{
  "num_hidden_layers": 8,
  "head_dim": 32,
  "hidden_act": "gelu",
  "norm": "layernorm",
  "attn_scale": 0.177,
  "tie_word_embeddings": false,
  "init_std_up": 0.0466,
  "lr_head": 0.0153,
  "train_tokens": 151800000
}
Each number is 128 + 32 x the weight over the matrix's rms, rounded and kept within 0 to 255. Layers, rows and columns count from 0. Numbers have three digits each.

# layer 5 MLP up, 512x160, rms 0.0714, rows 176-263, columns 0-159
108097139077154113166114157107138154108148144135106129162121097167132157136136172136135114148122111162147138201101152134166118098102100122148099134101082144091106164132102113133095140176133118157151079177114085101068111098052099162103135054142091076136088160133093095174155137140133111080084130168092147149171106124174126118159100134125109129169121154103105120182143144144116176132111195163116129163123098141134167146135102152161093124144105106108092111114074119114165112188159162
163145100157059101077142112091132127147135127105117134154084152118163120147110138160164172152109134173145086111126055114171188072126084067077190088182108144131200119141185145156103064140118141092141142160112138134110141170183093101112110105160164159100117149131122126141077131120134106064130139103129169166122094070135135155105114115154159140124164114110125136159082168172162189196119144138108125171129137094094145091183138143157123109129151180136130106174159121101124112095167103
131103086066145136129087150146085122139119133076090079140081170146132173106123251084140165141152126156114131131130124120141100077202157207077050068187092115102079126102147133065134238145117119145172144141130095140146154149132083087193115140149104125140126092156111163169114115106165106136173171112125179101110165079053125085102144159169069089135175111019115132115086120129140134118124147127129074150124131076105093112127164058098096132102115136143109106113122130054119128154074173
133079154121142119117105187143095165119139117101115171208101144090118176142142161151163082109152120090144124122110110127063147153101154139172199131151062138101148137136104109155207132129138143115194184118151128113115118087147100166110163112096175175092108167150095162133143104051115078094119180201147114166107162097130147158127146107110106152176094108107124119170138166122126100103104129148114068155100094093132148140152142133098091134138156144116163132108168132153114090118073196
120135135128170095146134126127094096133120118142062168175075105113163157138161167120127166105160152102116163129135144097140138126088126064121136081094149176092177166109146131089104127191123132108138077125113127107155126112179074147144041139134105166092114105097179097131171173079175104167110169171135074089175148126195114163172156154131123142112097139125161091122126125127118097131130117142103112156178097029116144115137196081092108155128136125116156150162133128123112086115091170
107109112151144130139163044109145127139054126121167175163104132099136093050076140050153160145191102073117151169130137167103115129115137085169079144060051133136117143107122102092096141117127168124150145117113229169151117131127181125087129158122079121111117104106136121195153142126125136155116160106160102124158136151124123119122157068146114149115120131120071125113115111186063128091116122125168088127140095109159137172064160119146126189150094164132110088112161126176212004119086167
141122085106116078063126181143124154104174144106141127131150144107149088183119161130168149132130088111105135078059111142143090127182131153130144126113097117136116180086162097129094154116145192125119127084174163092093121122086164134124111128126114121113146110133103149149130152137110129068168092221118150120095107130122102182136142099137129079127094112121134128173129142080090133134110101179136121128178137125088094134074118118127109109176146144087114132120186111109110136110159157
179075097133086201145133051113110120107156120145031143103131124120134152107147215129108130141143120150123086191116084146131188100146090151136079120086112104128165133134097144119203144196115148187155145092144126125137123107086089102115142138111120134152134190151121105149114174099120130120127137149116125126085141132071136171080106147162137170100190111073093111143098124208184128123143123131159085099132110082056148037200121084134109171130074113118128110080185172089183095134126136
205155154131184123074116166119192135093130118096121139193116125114210200162097128148150106139150132053060155152151127158149120068106127123064195144129120148096107122054123097116194114108109160143108124206158119141154159143181091125084153117142154120115138082107137146151160092138098094178099128144144107143092147178182224155128097138114146097153104106123103105066104115125170089128111144116128108101162112069095144119104068105154136119202140122120160165183147159159156145138124139
132074120072118070092122151116169123113125145131138128119127138118136113129111118101141177135131168152113154096140137145155151140149178193158227079062136131079169075126141141104094103177147150175148134139137108105129117166097111137169132124142129130179127114091123147169126116139131145123156100169187143164155136075109118152148117101154119110140150128160106081119064090143091145130114110174124104122122078092088135136119160142131134126074071109100153085174147166091178106165202154
132113173138175182138109196090147099105124168128122130159154137122145132140065092058152139117181165121152095124130139125069075119135134098143170134179099103158111138125114138115098121198073124132136092097142154124168173177092068112162143136105115146111142119189110032167093146106154113167164129122121111137124112146092120083121120121136128137143115126153098099153099142151113044148156085126125108153147125109112143158106155159158031131080176147084142160128150141110158123134155158
098137139110079066091140138130191145159140133088158153152141155171085135172115156083199176191099088172138103179173134104169147113120061160122169085117140168118039118115127176130158145106129113111128124102083112174077078149096085085127125145125168183124147165130120155150144139099155101105171144127051089141120129116116155132077115133125123098097131125150092101147022113111143089065169128141182065149179144139136140090158124124155149109051127082118145106149163112164129113133126133
177100077104111124102140074107098093098153163124138163164129219097139148134112096074184091200186152111092124159146158141124128141090126159095143135141156082103103103089101131146089131157091136158165065149147161125112177129090081109066107148161108132137051176090067089119066093153095119163132196123137146186094135197100154170166108110126078169087175175154147189112111058134192121129030091145129135068116119173137150129118117121118130100139104088092158142160094094156150063159197146
182142164136088082134134187154170113137096143163157182144168069096127146165106081099128111119188086136107097168186092116076191182102155076154140097182054118121119108115135131102050133121083128151126079100082132155164095131110122125138037125049143136118144101134146183173153108105098122096164182093077106133116148098110094110146129125150061175174107150146148126105147096101139134153102089106070125126151104127160140130175174099094065128149133145084103118132097165166158094157136167
134160133138153169141160092127091137135083144132128107166096211145129127095058115134137123174134123131062125129116161112124189138092134153060130140096154118070098078161177173172130140095073138226139165144165126126144156141105114053068159101141088093098103067125070124150107136142113160125192125132123150113140128108130190160124139140154156060099234160142128097216132183121141078103138167159075124171160175041117112156171183105076048073150072141155138132151095196058134163129139117
128117104075147162098135137150149138106087131091141184181129110092177100098101147134145197140084084148137134131179127118094081100147114146143156083110171204101157083104090095075156114145106119141159139160136140183090122157116140110100114132173128175077179146164126172142109069168073144083142146098086092094146133110178190087094142091073125150180141176120175080152116088083191153139111119134112100163178148062095117163089118122119149115056090174125109131189164127168175087112118140
176078123087101097045145134172151133149089174118120144134121165079151116119111122169076109128110164145118118118205078206100105057184183158073152152066105139133093013088110122140094107125109147182147185160163186132124154140179076110106093188143112125183120097132059118192138119126136079139097144158162106127142173116123130123192092115109037163140153073141115127116138166138119146152128197078094129105149164101128113102058122156123133150104104129169044084118144124175140145182132123
150134132102147116125125144103108108156096127094121094137123125098203079144130108116151120079094071118136136108182116160117121099152129083104124152169128100108104151128076140091096095097082123151189134224179141146157147112123085153073097124116146119114127099134104152159117116123194067079157125094136072141072146184112163095177117119185119180099116142135119144148124125170159156097159173114092149088128161119130186109098131154162136064122125085155118114108153058122129087156160133
094107124113120079051125138123123091134049160084128105125159127145147166134176148134107079135159076167143163056122178152134120089131106140150118133128165220106153096124113143133136178177155199130145148151129199132111133197202131104132157122124126214140171222161110124165135170112186097131119088182144178151148183054135133128112121086140103143126099062168124081102111114116128089093160145158160092114177109075156109101112113168114119150048067137102069128144173109085139147188123139
080114093150170142132141106178081135111086115094142153130095122126091157140135098129134137096134156122112152076149071102186159047127075095175136147132167152084126136101078134105098109141119161174132131134117136134144130086175063123103207125164111149133119102100176085142097125104136143133154142187123100141171148135170110137180072099220136085133146124078123084158185140148107087133152119185158090116155129142145125136084164113116064178112121148128164148150122115136131102109095140
087122114058143157120094134109115112104144116101108133181119105190136143115154151102143167104109132094094109206152117189181144131084122123155127088085116180108097141118145115038161119116135155179150201113109086156116108101102122148135183130151125175100150110115180104133125119138088143138164119203116116099075175117143111137122069153165117155154131154094133066065114139122212105120143074104110093084152126107119151134070111068116141147179096082110146128207092159137106069126167140
101144118151174112126094182059095133049172070120102130154110091129097202135083151189168181137121117135119044187149119144113118150163105172153156085111116168098115107139137134122076119117054155130128183157133098142140095064133146113100152113114131169139123152134159153125169121094148137084126154176143141103141120096200121089057149121097121143082115117113154198162135115126132145090136176121159125176130182101075122089118131090144110106141124112120148089134166139059122130136138154
187137193125126117109153100200136153092151100101086165158153101148145207137123124161102105133114109181150074073115169081127136150104167158090165166072101117136155130095125122096142158136129152115194165132145176172109135148160065152083133185156161153158128136117139163107130118134135095127155122119081149126131112105162101088088139105119095111096197164151100102150143096148172125083158182093150135125126075111074123123139159102115115088080123177094095145067140156070181118164145122
130099094096107148146080126094121163134101093124112127160121138202042194155145158131114169094140102106124116114133078104158125171112170133168146152152129176112143089113092104136073100191119112101155139176084154133102104163103156110171118130159120137124092086086183159132138074066155106097154159186125115041095171168110121165083131107144122113131134098123206126172140168143128128149106109113119100121125123129159152122109150115107099148122124171140172138133176120153114080150047141
086119091140072094160059163103114099138112153096089124149098164128120117144086081139143176174155101153113080160094072127157090184111055103139194094150165151062077120113178099142185118157116116130174180175115123182118143148174125167119167135111114184080131158180118127141066115138127136131096135104104081130132117158118157095168125139243114160142123137091209115073027169136110137129151107134158107159153178082078183144113113094063137171144138118067113093101110069162137140119185122
212108109117101152040155110090114145171130149125089176149128222119176156106108172145164117166138120198093138116150097076126094143084066101129148137072146142138130102145140085175117164131122136107118180071094192141144149087118000165049116158149179191079061141083101131137099156175084162108095130140072058129152182108174161169121107081155068096169128134127093168126117138110110135082110090113212104104197123138135018102100096136048102179120059185093094148187130113087089120160144209
103052133132097102150171160165197054102064084080107166161082152162172107132104179125164148120093141095109170117200174062095109183177170100116164157128154138149109128119175132134075091184119169178087118162126140137134125116122111115101154102151156100168117077165107090189108147145109158160130110106153133085126126175142130123125148119130075168138122103060097083148134085157125124170091085171157085124138168129113122145088140074178068121137170101152151080136185110127124104123091116
134127146134116150143100063128076131132087121039154126105128123120242153126117118179150092123099108116078118169077158161070190087133131085126138092155116088132066116136152187112138129133079095149197143157138134148145209195147091145038078142157100110149164108102129141122120116131113155063151160131154127116082130122183123122060135115100107137097164092148130138131162168135156153081124109114220141134145148138116103116160154153144101139081145083132087136118125158124100070163140105
162107139110134099127161130106046063120156113107108095147122088087172078130130189089168169114149101150123126146114143139098135110087168122131092102148149084089137063138151146097152131182145115120134131137093103115109099171092164107059049143116135114056121161134149154129112152155135111175119124161117090113215155152153118152177106094133131092092203186132110109149121132186131093124128110107114083121136193139134200151141164171102146106104142089093120121107133115135146094156111114
135046150131142158104170182147114115090078146155141139203093156124117078153117154137113188160107131121126099135138144202062159085141130150128165072127133133056119109041078138119144105176139141185115166106154139122099083120141111109095138172123144112111091087113097102144132169168131155118164157188142121106108161082139147150137111098186158174130168183051098084153114079124147100109168147166137069190201119078169079137164153114112058146133105023079143113136142117095113121099016116
213148160138109130119136116181194110143111146123148161189150142177140150111108124135138161142146183109115114059138111082076135114166138091164144098147128156114161169116135122142123122145104166126135163113121160126157100167151113114109130134156153168122180133136154125128128161090178111159106091150100138102098120082159134133099143134149149153131107121173139156156076102083137106174111077125118142120152135135121152162115143129157033116100180111106129142149179135110125104147085154
192136095060129179093156075129148136149110110098063129177125153127132131149049090123110119116196124120119125103025099095090106099074148096163095106095110119146114082134093135127164088128115163141168146106161192176072179099091127165112096150140118163138080088077104149125136140201161172123128086118145152099116107179109123109106095145170153097105170131149137095122128149135142124067189151076163097105182142112128103115143133130199149128154068172166127087178075162170119106107125144
156126132113094092126140134140143081110142119153101148165116114170126221139147133102121161186106066167134130086126135148067130186076160157132081135169036099088099152190120135144134136136121171111144114103119120148101080144106097096093151168098094102110172132152066157147108116131109142124146129076152125085081134143122128157131100120149101134086191128174126165104101156090209097165103117097196095116142157147139116179142127132166147102092111164203153110118121163149102133133089150
131172149117157084122124141142095073151149120049156160136103124135127146110161104122121201101165091146077169153130134176165126125112175162113118139106136131071051114114089150104060135172138146153156153180096106210147134185145124148135116124128116174091091119114113155118097151167145066088121155135108114140119153193133171116114140110131119126126182124115121137105135204151138213102124132178090115061176142142124151105098142125015177135090127164138071102152098167112181100157164141
147080163071087084128114083128171094131169085089131146159082153174120166155096143167138118101162142139119131104114087141119137096164103179092173132103162117134132137103077127160162131209158151112181139100110145134150149205113109193068120133127155149101100129181137147145186150178195098128048123124139105149177067087138177054159117129163132127131160161106191068113132108163137130080133091080140094125129144119087093086118120080138122104132164135118031121139135099031166119134068110
114126092114151098130086080134133124086154148110134133157113147129189143110130200102127127232178056130092101114135128149076149094176116174094087133183143066111094142139148159107119059120117117131160148156136244144070082159138105074053144218098136135088175108142095098156106044150189168131149117099086104125130079110176225181152138122172103151092230104149117130156156112124122111121169114158086116132143165134111118130158070062128081086083086147132109135108121153142135120081111137
133102121094148060169063159137117117097135113095072123132188141143135112129116138080135143168110104147139105135131101175087147161103053179150073100106104208092075087125149111113115121160104124135087169160136087137130215065121126140089125127116160185094127075186108099140111195129155080120228117117115119086127149159147138146053133122116126161156143176075165114131084147129135102133136161162079105089151103095124152138117128159097115064099122131090129140193084127101165105113090193
186122089058094136043153162152092120119119127149106207161156139132123164118130152117126150121145123174133135120139140104168139076176090147152181127118126146108186078068095080142161076164024139149203143139125049066094141116189136126142154134168101186041118160136143154118118103113149166048149132103112147160109158137127190148102085176053095151126132122104170174134154129082186102157079117080045137127111117101181119143115113094070125069060102086144156105158142083162126043130118122
114140202165150096068150132121073131119167126110090166177083154143155186154143162100094034094113131187060158157107124162068178099102199131166138158060175087130067137109113134146124194217118255136147085109165093116073130147171077178117087104086118127157122090106110187165123167163135190084169164104102175140117114166086101114104041087099101150075142122166133125145111125161127109053116085174109144078103144158125105116121160115093087118109118042163132135134176100150174105137085174
167128189157104115097139119119155108131091146117172157159084097134097157159074181146158117109167087137060144070167089174148154067107151082102192086188076141143085129133182168161169164158148134112123149129120128097107133154099137138159080137144117167079142165093119045151043146132161222148133136109145139105130168086154154098156129076094086104088093090143176153143122122148130091103144117189146131121190121171165123158138166100104103119039116108178118115135113136140144176151109128
177105167127145120128129169158121090150134167097146157160091103171098152101103097065141147078108107110112145130090081114116151125113088164051183083195158071110089195094083127097120123109171181143122122174166210118105150080186142104173068131054158118089100095125103179110120087117111066121162148147135099109088129083130118168172122097147122105069141141185151163183113151130181084135138144151115109153133149154107136129050138063059124138129156144123097085135164130118122108146094133
092064123135109083168111100134150078145113147112131151141124166119120114126143126163136137128085104166095100094120133083165209168126168126075134144199081136093158150111149079172168172151133141080150093152126151126154132136127109104136076117081058137111171118159150146182080162158139110103115154163080118179150160128093115163137104069108124101160129167143115138183085179127115133137109075087093076080141048139134165145117157093126123060134162104151132116080117138111195090103129163
122102124150082178155055107079124137143135139088129131121117157066161140105164202125100146121135141128085109157145052110206084131085103107117164119131120142148073157094093093058180149123130146140162163145076162125159165150141101113183138185175111150112122098160131125151144080072149136113117118097117128086154067127163202098149077145131130123095169146110115086072192108133174093147102098123107096161161160103136150136132118132167091106090109115137124161109139081159161142121119135
083094169168114120096062192062082092213187086098192114124083153083096147128106127146207131167131095134081056129057125159073119099117096128134126129198187156141101115116135176127146122128109169140140068142081130192145120136122073108095118111158181119131093130110173110169111085117158074100102148111145082122148155112146130083123093071158084164117127101177097117149062195159092162187119143162126100092174130090106131172113131131136141061120119123152135119117174078183125158182110158
208139110149131083128165100175114109113076062081161133143088149111092243131119124135127141082127091090098127137185087194161100124149086083111120151119167190126125093114062152076177100197093120140166111060078157123126125095165129148067107222160197160064131143136167077158155137087167118083170154171065162150127145151154148156188106100128116107150169115112143124115164131132182130124127138126158151086149150112158110083155127159104108085102056103091109133107106174137159148145102113
129135129097162093132133047193139161155065091104103124120101111081120100090124097107100174096155158148097121172158162147128166235099127080140123155108122113148052128073106156108175118138121146210135154198076089079162099099182116101145101104100088173091178081098074100154113131175132096162120083169061079099116124143173157107132122096121098103178150105111139072161168150132139155150140132164118150088154123139146068125031162172132110123073081162165174132057123150113195133163123154
074190123105109069076081101119095179184159080088073129134099137132133127133111115105191119161131156145127135161150087167107135154124171099116122059146134144136112115099073139081171141124117116137133205099119107144149139131139162126080118118114181138103121132116115097161151182164166143141141093154128105113139135136123190086078145123116113137150118149088110112111065163143145202116151179125145167135144108099084081078113072131062141158086104104121125118184080159121165097105178133
099129146148122146145123232113094137136157121069056142122158098154141130140073136103105124133140156143063083144125118153142182172129136045158113131064117099120058129138130184142137171178144158129164104128070126119122160155136128137139123141139138149105112140152113072138161059104158113151072131103062169079108126092112175132023164193155109107168167098099117111134109127162151156129136072162147150115169094118146090127116122095112125132090101060124084131106093147089150131112089134
137113132143095147180146094141143125132103129105165121143133147114195137106110140119155107148117162171113089161180139137124129128079061068103120147139175144130147110076171103109057186141072093138161146169105173123111195158075132139104119133141120136097033100118116064127193121132119076074151128176119174164163152138115154138146114151184116169088103102163009156101115127159101126093152131176150090093133117117150145052110126134118063160130113180092184114157120107097070059148125162
124148163104127129068089103095095112099126200096115158148145126158168131120118154114086173197134125090044095173103088092165162140128138152114129111121112095123106148119135124106101050176056135135129176139085181130141163103150134133097123133091122141130135162112178101164120129161115105100131156148136166088152105155151168099136142067170146066092111169126152095107165186096123067118147151128099135137112099175106173163120126124144151128083152128087109112148085069175091070103107101
122178131102099105089115118171136147128159144070136181158074172080179129063149108120138124068140123125130106173188090168079172150133213121060141109124093090145135095122109093097126084118143169122117126097165154161186197108089077125090093126146155142083116098112094062155147130087124090120142136180145145138123154159136165111189051112151103079167151128155144163131082199102099144129067148164230156119157107118154088099119092153097137126106081144122122124150119167108149123161126117
142115151117128176153128200165130119110072072110066125096095084118130124155143158123095120104136167139089135152123130081134153100103111100124160138153135132138114125119143154139136100101126134130133090149133123137132143117163147117071154147141090113107099140173158123153104136130169119156112134142076136105171130161153108146170148167122111087101105113121125129183143128156150121065112164108145070121123109089125138156161129062126062127119117092168158124092150147140119137149136094
135085105048101134088124102143111126129154130105111126158091100167114143150153113098089114130114134150105128140127130147109181114123064162125075104122112171074080061126084139098171129146148150167154043132115117143064081167147168091141146159135156142162152126106133125137113121142137106112128154142149149144163136171097044114114095108151079112159131118088170135078094072105136200068107182164167099092122135119155152142087105102134112079099049110121099144202075102095167106185123149
173110135117126119115119099085092183131153142137106126174100123205110084158062101136150109149173107084133131144168117130159103168115118139089130133147129106129126120099096110115083126126180113098140143148064203169136174147165126166130121196122130085106102170167149126098094105143086098078124123119120089147076156138160124128150115170088066124104210114129109130142135110137123144118160119132148115191097161124155108062154141197082106129132097160122170116121165157160110099157096090
152127100095149138119125147159126077195118135118103141151144143146130114182087167154147091195145103208107154132161112197133187098123116117115114127117119169132131148132098124127161128165122105126145107085102121174125109142087102139119056144142155106116147094115061179094152134152166169120156136136073107105099099144107181163077127148139105110088134126163146120157121097089142149086166158138125121123196107122122082159129116116141100170134066062140115151128157068096165097156125239
125174173110097122147068119180156123114112084113110076147179152106152179149148181119123194103156152174140140174187146123151133101115143097155095082080179177094141138137065184120129174169090138106119148144097129090105091139094123165138064085128185141122093092150181151125141156117101147135106151118088124157160080146154050103089130077160103135120164132140145093103091095213132135113084130134174101137112154108160185112125195153158119179158088131050105096136176106115148144105072130
170101105179115111107153113193131098108113095113101187134144128125169109079102182142154128232136123113143103141095116134127181181115125095167119127083108189076148133155145156152093088155053156134164121121135141151138113120167152113118167110100105159158145069095065127182126170152173144159112126111089111116099167102173135115088106123149152129088116103174086147129136156097109103128206138132108091149202120101044073163114110115107072106107127125155108153130124158155136100063146063
085186114148068132090066151059183122197169095102115170137091197128144210164071118161141159130125078162095131170152102139168123119068126127139198131189165109106142133123094106097143108140135116119154168139132137174150138173097130186117110133108155119132079119173171159164154028092189142125103138116126116137159120135100173067122135105129094136069089083139142136124145174110119109151105109158101106137108138133143157096079102115117121134114136116169141113149140127075137101114072104
225120111113120092076065148135090121136139101155080160191165152186148171151087177136163191170149115188131090116155158101104109096140184114138147021170057120117156130154116166168112159138068111129145064140107177160107124120110047116187147170121141181165158173128101162135102155104195106097100167139088149105120103137104157142003101099178089114082114127132075154166091127121127119100155111146149123158173179145106055158131149119175098082123115191118155130136116046119143118155172135
168140111123147143075107120167122114111191106106129139087103163125170168090129092168174112178123077143093120148146154130144122150105195067072115115157102079054174156150122112126099082084096107094151122139125140165093177107144119065122165120108167136160175125103151160145126107123152157084145151141075147160112169121177057141160050095135090142132126181126113119156176143165174126142091144149095110153120129154128195166157151139174146074122141116099133065139115131186118100135141162
175137135194119110095146159152134109159149176133127101138053192115154122159126135186159130164083106136083156096073092105127134122173180205202172111084138152021117096112141138142119076112176138096124118177109156186144163116110097122122089116052112127099145154137047104171124139110112182106252130091082141074117210088108144152137100119182120123078152112131134156086134089154103112123152141130066101081116170113159138149129118100136087139136161116102182077181131187090122176087128139
127131132143115150119142130075079111174162120125132091167169138098161179103139125155085104081084130132076149188159088133107182097078101110103115152146103114140111152137103201144101121173132155181127074117145106134094115123160131139077143074172193184164099053101113095142078102105153086116160174133157126155106171103135121154157083147112082144115101116124136139183122060108115143123166143169106103132166124136163077129190189093147134142096084155132105114151110101131150139119108091
157091128137045069108126117121193070160093124124091158171110100147087182127091161179105138114166129147108108149141079101111139180174111085053104084080136125141135156143133108101161108111111124104091156120161119128187152104084088113111095160078174138142096113181140114140131205149139166142130198146091174119162168129179147108122146137130167127117143106094130137072098067171133111128121187127147103159096118142135143143120114098127113148117100116070168081151096060122201112124128123
148157108123110127128101124111120074181126155122138113196122136194134156150171128097131071144172163164133125139179078160155137109066093113161146103143145094117117192099088133109091145145100133140121118105136127149104103128088078153138129150133110125089088149111103136144214093115190080141161142177061157147123164143114096078123145071143137114108065130150197136102146122120108113114084128151155091092169132155179108079150097121144121112078091101115121102157109148084150073142097216
146139124166178073069136137126175122175082083132157172151055185110107105148118097134167202130142112149062171133118071082153125086175131157130190046185100162071143070149149190097073112138125196113144071147140086148116132142161120091164140126174175140137042097076164130126093159121137118106160153139111107141129198149102104112174110147122099139145166115213176070138122149186178103123127205129141107124134053092142132109162163074093096106094092084121175137151124156148120065136175132
102120094121105150055097172091127142099109168114144201139130198126118116087085153148175151134148132055106128151188112140207151142105087118123155071154094193125156132143135154123142154128083126096154172126072143176151120179134160027086133081117119123170113146134112055164089181137144097120149066154131157141169150096159204110100096114128181184093092153092196130125060159130081128121128143102131138117135089095108162072108180127090121181089167165111151135175170074076172133186096106
093183161130144116163099074133108126107124120089103144095124115078090125125142124139080125067133118168101161149130089175143076115150100123166114153137109165076115143079109178102180124160125143115149096176074063111116105129149129121130120096167105108131110199155204170186150145115157104153121164189148120149139155126123086110135117140136144121121131138124167066133140137105173127152087096134093116106123093079158200098147124107102137163114148120126122119142151141107155155131146125
101093164105061177110138124107122133106140133100139160165073096112062166092091161140097135092131121057107134064133117120168096161072153164147135146158113142137092150094139179114124140124091203168189124102184129133068163121109159101120102137104092154129185160140155191179109113108151172126149090123129067093138180169074092176140138092145136091119139127163139089120184169098087088093069128121116118155144156105159063137131171115121144163150119088094142113141062072149145095164132099
062131137166171130165085141143153152172131121111137146183103156148154085154135155179126147092170138149116107120144162110127148084052129134088138113139126183191104114141117086129145128122141111108131097131107102076147189106076014142050090140057183159066154115137142092151132058116161124152140128129108142074130136149112153129109159101147101156151163133105233080110072196060117128107169110183189077189184180000146071125137176127138097121101123110144102108110151125135109091137132142
159142158072094153153141110048116079109125170144077138152123114160119121143109136102117215176135125130119083135149085193119137103121149181152122041131103105090079117106148168119144177112071125183137112223125172156097046124142160076134155135140102149170063099120117142138139090153125150139121103093120116089064125106103149161042149092182134124099133144089106148139143161072133165122106155153134149107150199137141110157061132097134050071132126151113186099123114057098132126144141133
131114137085131063038100104177119143116111129082109148116127158155104107136089096093211089138154105145082102120152066144107140094105178138129100129110059154083083144096090117095161144158151117118117136149119114184107140122125154100151153120112115187148160105122155107176142165127111135055130115140132092071148178193151180210064152060136084143171104110138165146123092093106156200121101156077123109117165113146142111106108091113109158136119037110132088135223103152113125082181175187
111110145132144140079133090101034125087127144141094134212065193122113154167142116081103104161138109159117115137113089139165098163108077163157174097080116120090111130132033114150121125181073076123150088131126148106102121088082104155107120143123126136162078101149145117145115126103132206143170126127104099147094156177146127126122107128147094104140113118082160128143080103123177127096093127215187154188190115167172154141072138186067107131135043101151158122233097137132131107192129117
178145106058093119108085139081092184143196085168133146166095123176112120137187147118214142150174075146125114144139074112110170098185116095148199124090116115090110141136144150102137152195089101122085141094141089139076125171154165149153170163182115168118143114123129145113115127131164165070118132146109105076130147140176149158103138105108106160105134131145120073144071157102138159156075081159086102150109160104114134137143093123086135139116072132125137092181202063147124130154156134
134093147065111118130000154131096160153108119091079151162139126129123148078110187163157158108140092097087168102170111118131121143095070128099080067167091097095112130121085180132124157111132166119160110143106127147142099169104178078153133126169094091128091119152144123171157091118129122155145164145144142150156147106078128067070067128134063084101171095150162106149059142116123073132079163147151108130162141093111107106141131122174151139099150128117178118137139139115154133167163139
090126165134138121115135141129107095173181155128095117161096125207182121181089119130165152129162144142120142074112102167125107080175117081079212090105153186074167121164161113136142123138142155100132111135095098170065114176187136139132173129139118113084087134140137136124122100133193148114142103126127169113117108064144135165112143167163103142123093108134138126090117096145107147175148132167094124127158107135142140101142117121092101160093134192150150108177154178144107123108097114
118149167133136138106123094124137077167091098167137138159114130128131157121048104123094143078125122169096100104118100135137159155146101151154110108098137147138107147115102149167119160133107139111118150160071176196163098142127086186116145092185125154151063127154142161133145180110140190127165100185174127083092088099098207066145150097122122088145187117118102120150136119151163136180082181144144153151100103175153105112137141139166109117123117175131145088123118106045108116163140144
128129141141126133133141178123100118169121115150153144157123085072192145121113158164105171164148141136089130056112100113047150076127146152115131173129133102089101075087165218129123155146126122135104126175042170086167190171125138147107120067140090111139122125133142181175105132129188121114126134111130109098101138077098126152132126118156077059067088102149154058198120116156165097147191107081117083088153169117082137112100167097161119116091123097120140037152078126101150113142119149
076124090108114176130103120121125074108138102107132146138129077150093132068160086156102147124121148200077143105131127114119144081155148134171113135118096084115147173085097162143105155160100142104186106151143156206161156117106123107151128164131104138124157150155177104158131117107166146147136186119182148141159124116100123164183089139120135127096104137122134128083161127161068101110220116102102170123112105100121155120165154096164082110155104102136140089153144150078127112087158127
079131075097133132187125113161158141128165137125102163170093159092190182092100194086092089121208129113096115165097138146119103085103110207143139137163128139087113092117091114124148189123108197170143118123100202140152075148116133056142090135106167126156131133155135121154117126105106124184168118093103115183128168142152136181145043101212153120117161161131155079131123187158111108129152161122122074121118127091119165106124097071207125106140106165185066121116176147107122110157161149
189123126070094150136139151137166122158119122073134143117140137112142107076120130106161168163087145124108083147170133176109153133107137118131131084153148138110137090144149086116117144167130140183165168150120109169110144111149075075084122132131146130111154127125091171124145052186062081102098121114087099166139137102172138085080128097110083111136118149118118074108071176120084186135158107164210114156142155073100138075035139162127129096106093119102055108128183098156131142188129159
153093093136158195111101149127126113164092074137125156154144200126111129137056142111195159128137142115151145146087099148159094114082143136176135122091083117050096124154115113151077141092068124111146111102110148132113136079190130159087157136163129148144084075191104097110165122103134125086130143122105161127095108072140189093120128157135162120113139115137114157194125142181178060115171094138171080119196131101189148138113131128097150131108123138105190068111136123113158081130143131
141088151107100183125064135103186133210149149159117117158098139125117137135167112137128161136095107213117098140189086178099141117087077169085155069176149185093098151151088129123176081189086131110081123111095131099117092179094176103121076179130126146127063100140124179153114134140105079146161146180102118088121123088125160142089116050127161128110146192105176138159117181173142187143124145108158093140167129136120139130154147085145138247045122152092140114138087094132183106103124112
114110113155132103079042105153146102167113109092096134130110084151153211160064117154208178156160174185141127102158127103103131107073139116142132073155108191108143068107105143148121183138084109107106168129095147133122163131119154167149164146125184163110147113145099128123121138088171132139102145163132124161109147127145136062134147090148097143112065138130115086145124164147110142169164077144160083152137158129135190109092163127084158178106126156145116076126169126120108159098136113
095110128130149141105107096179120088085120088157090132110032172201113155143038099132122191150173085093095172089138153143209148123103172111176068101108181138124055150056120123117157163121098159171128107115131160122141117175133107082097160141133082182072131099158121152187164151089094076151160067168160166176132165170091121143129120150134098071126131131159213114130175088155145135097093130112095125102136143107151125133163106126076128131138133154146139045134127118143177121140126139
101000162147134154153126167088112108099120049113166147161063101113128147107132159119117185177126147116075071152134149171119149132118171175169118140122001160137141122124141154115176117188113158151143159156071112171072165152187102151125113160107160073128180129179082164170149138119114131131202116169125101069155163136133095090128096087207105106096131149092120135110150067177122116164144107118135137117195136101216177104109214076105101129093121192088185095197150157126165033134073167
059057144141091145090128124128149085123115196119157167173072171120128102148115166065172128141147194160120170106107132090100145186118180066096142111125094115144143084123121134136109116147156136213103094126090163079133121185128092101103119121099067110087095098103110115135140174104135140172089160106121145069113117128139205125150110130133121145121151133151127054146117137128169206155142060105129104088122144110141112119089128140086089115138135110084144127168146130108145098164126136
148114111142159128142090134070135105091123142121101098151066181113176123136116112099125141147100108082142121122117114091124157150101127148092123105047098090090127158132148120147124151180133113164119142119138141157088091059142044123128163075166100169129113112138146061138196132099162167083132191118147061143151063164089092123137119072116124127103116127092113087152114138104153134144160159165119089089211106096177078128059135160126119103207108143123140123151114090113115077140158246
146118203099088176165078122152162109092097095106138169118077165151127170154161199091088113101162093142153162116080173176075145105092134052093188174069154098134139152105138111139168131221087140081110082099081106129105114146179082171115141096098207162092110023158111140188152124115163134126119184080119121173158118110141168149122090107156101184142109118103107155165070134178150129115132163161082096192089152097131119098128146113109058144075113102144134170190152149129145069124098144